config.yaml
n_layer: 12
d_model: 256
n_head: 2
n_kv_head: 2
head_dim: 128
d_mlp: 704
vocab_size: 4096
activation: "swiglu"
norm: "rmsnorm"
norm_place: "pre"
norm_eps: 1e-05
positions: "rope"
rope_base: 4350.0
rope_fraction: 1.0
qk_norm: true
attn_scale: 0.0884
bias: "none"
tie_embeddings: false
parallel_block: false
extras: ["local attention windows", "paired heads", "gated attention", "attention sinks", "value residuals", "hashed n-gram embeddings", "a smear gate"]
init: "uniform"
init_std_qkv: 0.0294
init_std_o: 0.0365
init_std_up: 0.0421
init_std_down: 0.0421
optimizer: "muon_hyperball"
lr: 0.00905
beta1: 0.95
weight_decay: 0.0
lr_head: 0.00341
grad_clip: 0.5
warmup_steps: 67
schedule: "wsd"
decay_fraction: 1.0
decay_shape: "linear"
final_lr_fraction: 0.0
batch_tokens: [32768, 65536, 131072]
seq_len: 1024
doc_mask: true
train_tokens: 459800000
steps: 6098
dataset: "wikipedia_en"
Each number is 50 + 15 x the weight over its row's rms, rounded and kept within 0 to 99. Layers, rows and columns count from 0. The size before them is the row's rms in percent of the matrix's.

# layer 8 MLP down (transposed), 704x256, rms 0.0421, rows 554-562, columns 0-127
103:34 50 47 60 47 63 00 43 46 50 60 47 28 47 47 49 56 36 60 51 43 39 69 64 59 36 32 58 48 72 30 54 48 63 56 54 50 44 73 72 29 20 29 28 36 60 67 41 48 34 59 39 34 44 42 48 48 53 66 54 36 76 41 30 50 93 56 67 36 49 51 50 25 48 66 53 61 52 68 52 64 44 58 48 72 64 46 54 56 58 43 45 71 51 47 50 42 66 40 31 52 30 29 14 27 60 56 56 18 55 39 51 55 60 59 56 70 42 57 39 37 74 31 33 60 58 37 44
099:57 42 45 49 29 55 72 66 66 51 56 52 56 52 45 34 39 71 46 42 65 28 50 52 54 66 42 36 60 36 57 61 35 38 20 76 67 47 46 49 46 50 64 46 64 56 40 28 63 47 48 71 79 51 55 58 42 54 32 13 50 21 68 44 56 46 55 35 66 54 53 74 50 56 60 39 29 53 66 38 42 42 72 53 63 56 38 48 36 74 55 79 78 65 56 53 30 41 38 12 54 43 31 39 34 64 39 78 26 55 50 60 45 58 44 62 59 49 67 48 58 45 63 30 37 58 52 61
097:37 45 65 62 66 25 17 24 81 36 59 83 78 30 35 74 53 49 50 50 61 51 60 52 57 55 56 37 78 43 37 29 41 45 21 25 48 34 51 27 27 39 57 47 32 74 65 51 57 46 53 45 29 47 38 36 75 51 57 45 45 51 67 48 56 50 31 64 50 62 78 31 81 22 44 67 41 52 59 55 40 27 48 40 41 69 69 66 65 67 34 32 43 45 25 60 55 39 49 75 43 63 50 71 66 45 31 65 66 53 49 47 54 26 59 51 60 51 32 61 20 33 38 57 67 38 59 59
106:64 39 90 61 67 31 28 52 59 57 58 43 56 81 47 77 25 41 81 29 46 49 44 54 86 43 27 48 42 55 51 57 51 48 57 34 40 27 39 31 31 31 63 55 52 49 43 55 67 54 29 84 34 57 62 39 46 52 48 26 59 63 60 22 58 36 47 40 44 44 47 39 47 59 39 72 35 37 36 45 67 41 25 53 61 31 54 59 72 59 67 35 54 48 45 57 69 44 50 23 54 62 50 88 58 40 54 26 42 53 74 45 71 46 42 52 69 34 38 63 55 28 52 27 50 46 21 47
104:56 51 57 52 54 39 54 46 83 57 56 38 60 50 25 45 82 41 45 60 32 87 37 44 77 49 52 47 71 61 50 34 30 44 59 44 46 67 37 55 51 57 38 79 57 79 41 80 55 46 35 40 24 63 66 40 40 50 67 42 77 65 71 42 75 37 72 83 52 42 33 43 41 60 45 63 49 47 68 75 38 64 72 30 47 58 41 33 52 20 72 32 30 49 35 56 63 47 53 68 40 46 33 37 53 48 33 50 51 62 44 34 58 25 75 51 65 40 65 30 37 38 31 63 50 52 31 40
105:54 30 68 71 32 38 66 23 79 43 36 43 56 72 52 57 24 47 69 58 38 18 62 41 58 23 39 52 46 56 59 66 31 66 32 75 54 58 54 78 26 60 66 54 73 75 56 51 38 28 58 54 49 73 55 46 54 50 53 65 67 50 36 68 49 79 64 40 36 42 61 83 32 57 51 63 54 35 35 42 35 38 53 48 46 43 58 50 23 72 41 36 37 26 52 62 66 72 40 45 57 46 48 63 48 68 34 53 85 29 64 45 46 37 48 51 55 41 49 42 40 46 36 39 74 39 70 25
100:49 49 51 29 49 63 69 60 24 56 73 64 24 61 49 38 59 65 58 42 34 22 38 50 60 34 60 17 36 73 49 61 51 46 56 55 53 63 50 52 46 49 20 25 71 70 61 43 65 35 35 53 49 60 67 51 66 26 41 13 64 41 62 58 54 63 62 62 60 43 45 54 31 41 36 44 50 42 22 61 57 53 33 51 37 70 40 33 36 42 45 83 35 78 35 70 27 44 76 53 26 68 65 50 58 65 70 47 30 56 29 45 50 65 38 36 64 53 30 77 69 73 39 66 44 46 58 63
106:47 37 39 28 51 48 59 40 51 16 47 60 38 49 45 40 74 36 81 73 27 37 45 76 84 31 49 41 35 41 25 55 71 43 42 10 20 51 61 41 58 04 76 43 51 47 09 65 46 35 60 67 50 23 69 50 62 56 35 41 24 63 79 41 44 28 48 43 31 65 20 54 41 31 25 53 40 57 36 45 57 43 61 80 70 51 47 52 52 56 42 24 56 37 38 41 66 36 36 47 31 56 54 37 20 31 43 44 55 91 52 35 53 36 36 82 40 56 33 34 53 50 11 59 44 47 43 39
094:79 51 56 91 53 54 38 46 72 60 55 62 29 70 50 68 45 71 39 54 71 47 44 34 63 01 58 21 58 63 56 35 52 31 52 54 29 23 46 39 38 28 61 73 31 46 47 29 57 51 39 60 63 43 33 24 42 29 40 18 54 36 38 78 53 43 38 29 32 65 35 53 45 52 60 51 63 50 48 58 33 33 35 83 50 53 41 55 60 64 73 37 60 70 38 48 55 63 52 57 61 55 52 55 80 80 78 25 47 53 59 84 63 36 56 32 27 39 38 51 50 84 52 70 18 25 45 48
# layer 8 MLP gate, 704x256, rms 0.0429, rows 555-563, columns 0-127
093:52 45 28 38 58 50 40 40 07 60 55 39 41 60 42 47 51 51 64 59 52 48 51 55 42 08 44 49 63 55 69 43 66 49 64 63 03 74 59 72 47 46 39 64 61 45 41 78 51 71 59 50 16 38 27 68 50 36 60 72 64 51 47 34 60 46 45 65 36 29 52 65 51 74 40 52 43 70 35 62 28 30 42 30 40 58 46 37 87 36 56 29 43 51 49 50 54 51 74 40 51 58 69 61 73 34 30 41 68 50 43 36 68 39 59 44 50 55 68 57 52 22 29 76 36 49 52 60
108:38 52 68 21 40 52 59 48 61 54 38 26 23 68 71 44 59 56 73 74 54 38 56 36 55 53 45 63 27 50 57 56 43 74 31 51 73 96 67 83 28 46 48 36 48 46 37 39 52 50 25 56 20 44 57 43 51 30 58 39 66 62 44 54 62 60 42 56 76 82 45 49 25 66 57 49 43 52 43 32 62 70 48 53 47 21 44 55 37 64 64 52 52 68 54 16 55 58 61 40 42 53 51 47 36 73 49 18 60 62 49 29 30 84 48 66 49 53 44 63 77 59 70 44 60 64 39 42
102:74 32 35 64 59 41 61 43 65 39 36 65 55 31 47 82 52 30 30 44 49 29 47 50 37 59 27 26 53 53 42 12 57 49 44 48 50 54 48 32 52 57 49 47 73 55 69 45 34 78 30 46 46 65 26 76 63 32 49 69 57 32 87 54 43 57 44 30 41 71 41 37 79 56 63 23 36 65 32 41 35 78 56 49 73 47 50 51 38 65 45 60 62 79 57 42 53 82 52 73 57 73 48 40 40 54 34 45 62 58 38 64 55 63 25 52 39 48 58 48 25 22 44 42 51 67 35 08
099:39 40 52 73 49 63 54 62 25 42 29 58 42 54 44 68 54 39 64 66 52 30 39 32 52 60 58 56 25 33 66 58 69 42 63 37 61 40 54 61 58 63 63 24 44 61 62 51 55 54 58 53 73 13 32 54 40 64 65 66 31 38 40 56 55 58 53 26 57 67 80 44 52 54 48 70 52 52 54 31 75 48 71 69 49 39 52 39 70 64 45 61 54 48 67 33 46 49 30 41 53 67 60 62 47 50 62 73 30 34 93 54 57 54 57 98 41 49 46 46 61 51 43 64 72 68 68 68
104:44 52 60 17 64 41 79 42 71 57 22 37 39 53 50 53 31 27 34 57 61 36 65 41 80 39 47 30 51 64 33 87 61 57 41 47 49 54 52 58 66 36 79 57 73 42 34 46 61 19 57 38 51 66 48 47 37 56 76 40 38 29 44 51 54 45 44 40 47 40 54 54 31 27 53 52 49 39 33 60 63 66 45 48 30 58 43 56 66 41 39 38 50 69 46 23 41 61 40 38 58 53 24 47 53 65 61 79 75 52 63 59 73 16 37 73 28 45 51 54 82 47 79 54 77 57 58 56
093:57 36 51 25 56 47 30 54 73 41 40 27 47 62 64 52 62 57 67 34 73 38 61 70 42 67 46 52 14 17 54 28 51 50 43 44 23 60 30 31 50 47 36 48 53 47 67 52 66 64 51 41 19 56 40 48 75 67 49 48 26 51 32 43 58 56 52 24 56 52 75 51 49 77 44 55 61 61 62 20 62 39 35 31 41 53 42 63 56 58 55 35 46 51 61 65 51 45 56 52 50 63 41 64 69 61 42 46 70 45 44 56 22 38 68 58 67 34 43 35 64 48 59 47 39 23 50 19
107:63 38 49 52 71 49 52 54 45 56 21 32 33 44 67 39 46 36 26 63 55 45 18 48 63 59 54 62 41 69 32 67 61 44 48 46 61 53 29 57 64 58 37 79 68 70 46 48 46 48 84 61 41 53 43 68 57 33 67 43 42 25 27 64 44 64 76 34 44 47 58 51 55 47 53 45 69 67 65 51 43 71 34 26 32 79 36 57 35 51 50 33 37 42 33 39 34 47 82 87 46 27 36 64 46 48 42 62 29 49 24 47 54 87 59 48 23 51 68 43 40 43 63 40 44 57 35 44
095:49 57 44 25 46 49 53 57 51 23 50 46 86 07 58 62 54 23 32 41 57 52 47 63 46 77 54 47 59 45 39 48 46 59 45 33 21 38 41 46 55 76 80 66 25 60 30 47 43 48 59 37 40 36 56 49 58 56 31 68 65 59 23 39 63 38 34 36 55 54 59 34 41 08 60 36 60 51 48 34 22 52 80 36 58 39 57 32 67 52 55 73 43 50 37 34 63 62 67 35 69 62 48 61 50 42 59 54 43 79 56 45 68 43 48 52 71 26 39 37 54 20 48 49 29 32 49 51
093:35 54 29 52 65 37 42 54 42 34 74 21 39 57 44 60 78 71 59 46 50 29 49 62 56 48 30 47 53 46 43 79 52 68 50 42 40 42 37 40 75 43 46 55 67 71 81 64 38 42 70 48 30 63 61 58 70 23 30 51 66 45 33 35 35 37 43 41 35 46 61 60 63 45 27 36 60 61 60 34 46 42 50 61 58 66 73 25 56 29 45 65 66 35 67 33 32 43 72 46 53 40 52 63 47 35 53 34 66 39 81 41 47 54 54 75 46 63 37 36 40 76 79 30 56 07 68 35
# layer 8 MLP up, 704x256, rms 0.0413, rows 555-562, columns 0-127
093:59 75 61 34 56 52 33 46 59 59 35 58 40 28 72 44 59 43 24 67 49 72 76 41 24 30 59 63 61 52 53 59 81 76 61 24 43 37 76 45 38 71 34 65 36 62 59 48 38 67 46 50 44 39 73 46 50 53 36 79 33 48 42 52 56 54 53 51 62 44 82 25 65 51 45 69 50 78 31 48 41 60 36 46 51 70 59 66 79 36 30 45 57 50 38 58 63 62 36 58 92 51 63 56 67 45 36 45 76 46 65 45 64 55 69 60 33 54 43 48 43 39 56 61 53 62 66 65
100:74 67 53 68 48 66 59 52 30 20 28 34 27 78 68 34 53 50 64 59 42 46 15 41 48 42 63 60 49 76 25 56 64 29 64 96 59 22 83 39 53 44 41 64 22 77 41 69 76 49 17 37 62 40 11 56 61 46 43 68 45 66 36 60 57 55 63 42 63 61 52 67 34 61 51 82 58 36 30 50 33 54 50 42 63 50 59 64 60 67 35 24 51 47 41 32 36 42 26 58 58 62 43 29 39 52 43 62 45 43 27 73 38 59 39 34 69 36 55 58 45 68 24 35 60 59 40 52
106:43 54 73 33 49 36 25 63 41 75 31 76 43 34 66 31 73 78 46 43 55 74 55 29 96 58 69 43 47 68 48 66 54 61 51 71 53 65 84 44 29 39 58 64 37 55 26 67 62 64 26 66 66 29 57 62 60 61 52 05 45 49 89 61 26 42 51 68 76 47 49 46 56 47 37 47 56 74 30 33 34 55 52 41 35 16 64 63 74 69 82 56 35 43 45 48 53 54 73 42 50 44 49 50 30 40 48 34 47 40 69 43 59 34 58 62 74 58 32 68 80 54 31 63 60 47 54 58
103:51 68 48 42 70 22 67 18 47 59 51 41 68 52 80 19 42 63 65 78 47 57 63 43 40 55 43 55 48 76 74 33 40 38 46 33 55 60 66 34 42 54 56 75 32 43 24 42 38 59 42 29 46 81 73 54 47 35 52 51 67 35 84 30 49 54 61 52 34 30 21 50 59 43 44 61 52 51 62 61 23 27 52 34 50 71 56 58 45 50 43 43 38 56 36 55 42 55 61 40 76 60 35 48 51 62 37 68 59 70 43 41 41 12 45 37 32 45 51 26 48 53 38 17 39 32 37 41
100:62 37 26 79 43 58 54 62 50 52 28 50 49 42 52 66 51 50 71 35 39 47 67 50 86 58 51 76 42 52 51 45 37 61 56 66 57 55 64 57 69 47 60 43 37 46 61 47 68 76 49 53 56 46 41 54 36 56 64 63 36 58 40 72 45 62 71 45 35 42 66 60 46 43 75 53 54 22 33 45 75 46 42 53 71 40 45 27 40 44 34 48 49 33 80 29 58 78 44 55 38 41 68 49 77 43 52 43 42 45 81 57 66 85 52 78 54 34 57 30 54 47 64 59 67 34 71 67
100:05 41 71 45 60 40 64 57 62 54 21 45 60 52 56 42 30 43 16 86 35 65 57 41 34 55 43 68 33 17 37 58 76 57 69 60 44 43 33 31 63 53 36 33 67 26 64 56 37 56 64 47 62 44 70 59 41 51 35 69 36 42 44 32 23 43 37 39 49 28 53 28 53 46 70 49 43 53 57 39 49 53 57 32 30 59 59 55 50 59 54 47 20 40 68 44 39 72 47 27 64 69 57 47 58 30 79 44 48 75 43 53 51 55 65 54 39 62 63 62 43 52 77 54 24 65 53 43
102:69 32 41 57 37 47 62 41 65 40 64 69 58 56 46 24 53 68 49 74 68 31 75 47 41 62 82 55 35 42 30 78 41 53 40 32 67 44 49 58 51 27 64 46 72 64 66 36 48 41 63 37 42 34 73 42 40 30 85 88 53 68 72 25 56 46 75 56 64 44 26 48 59 52 28 51 55 37 78 58 42 47 55 59 77 34 42 37 57 66 63 49 28 43 62 55 34 57 44 46 70 60 63 33 57 49 35 63 75 36 39 76 90 60 65 53 39 36 36 54 60 63 34 49 58 65 52 49
096:26 27 80 25 42 31 40 57 43 35 46 44 51 46 44 38 89 44 76 59 60 53 45 33 41 36 41 83 62 35 49 54 64 48 47 31 46 63 49 45 48 56 66 50 62 46 73 62 57 50 57 46 66 27 63 68 43 44 46 66 60 52 26 36 41 29 71 42 59 63 56 99 73 69 46 28 18 70 72 41 75 48 49 32 22 43 64 15 30 30 48 33 45 34 35 66 65 29 50 28 62 49 63 44 58 32 57 59 23 49 44 38 40 47 66 51 53 53 44 56 38 55 34 56 63 61 47 90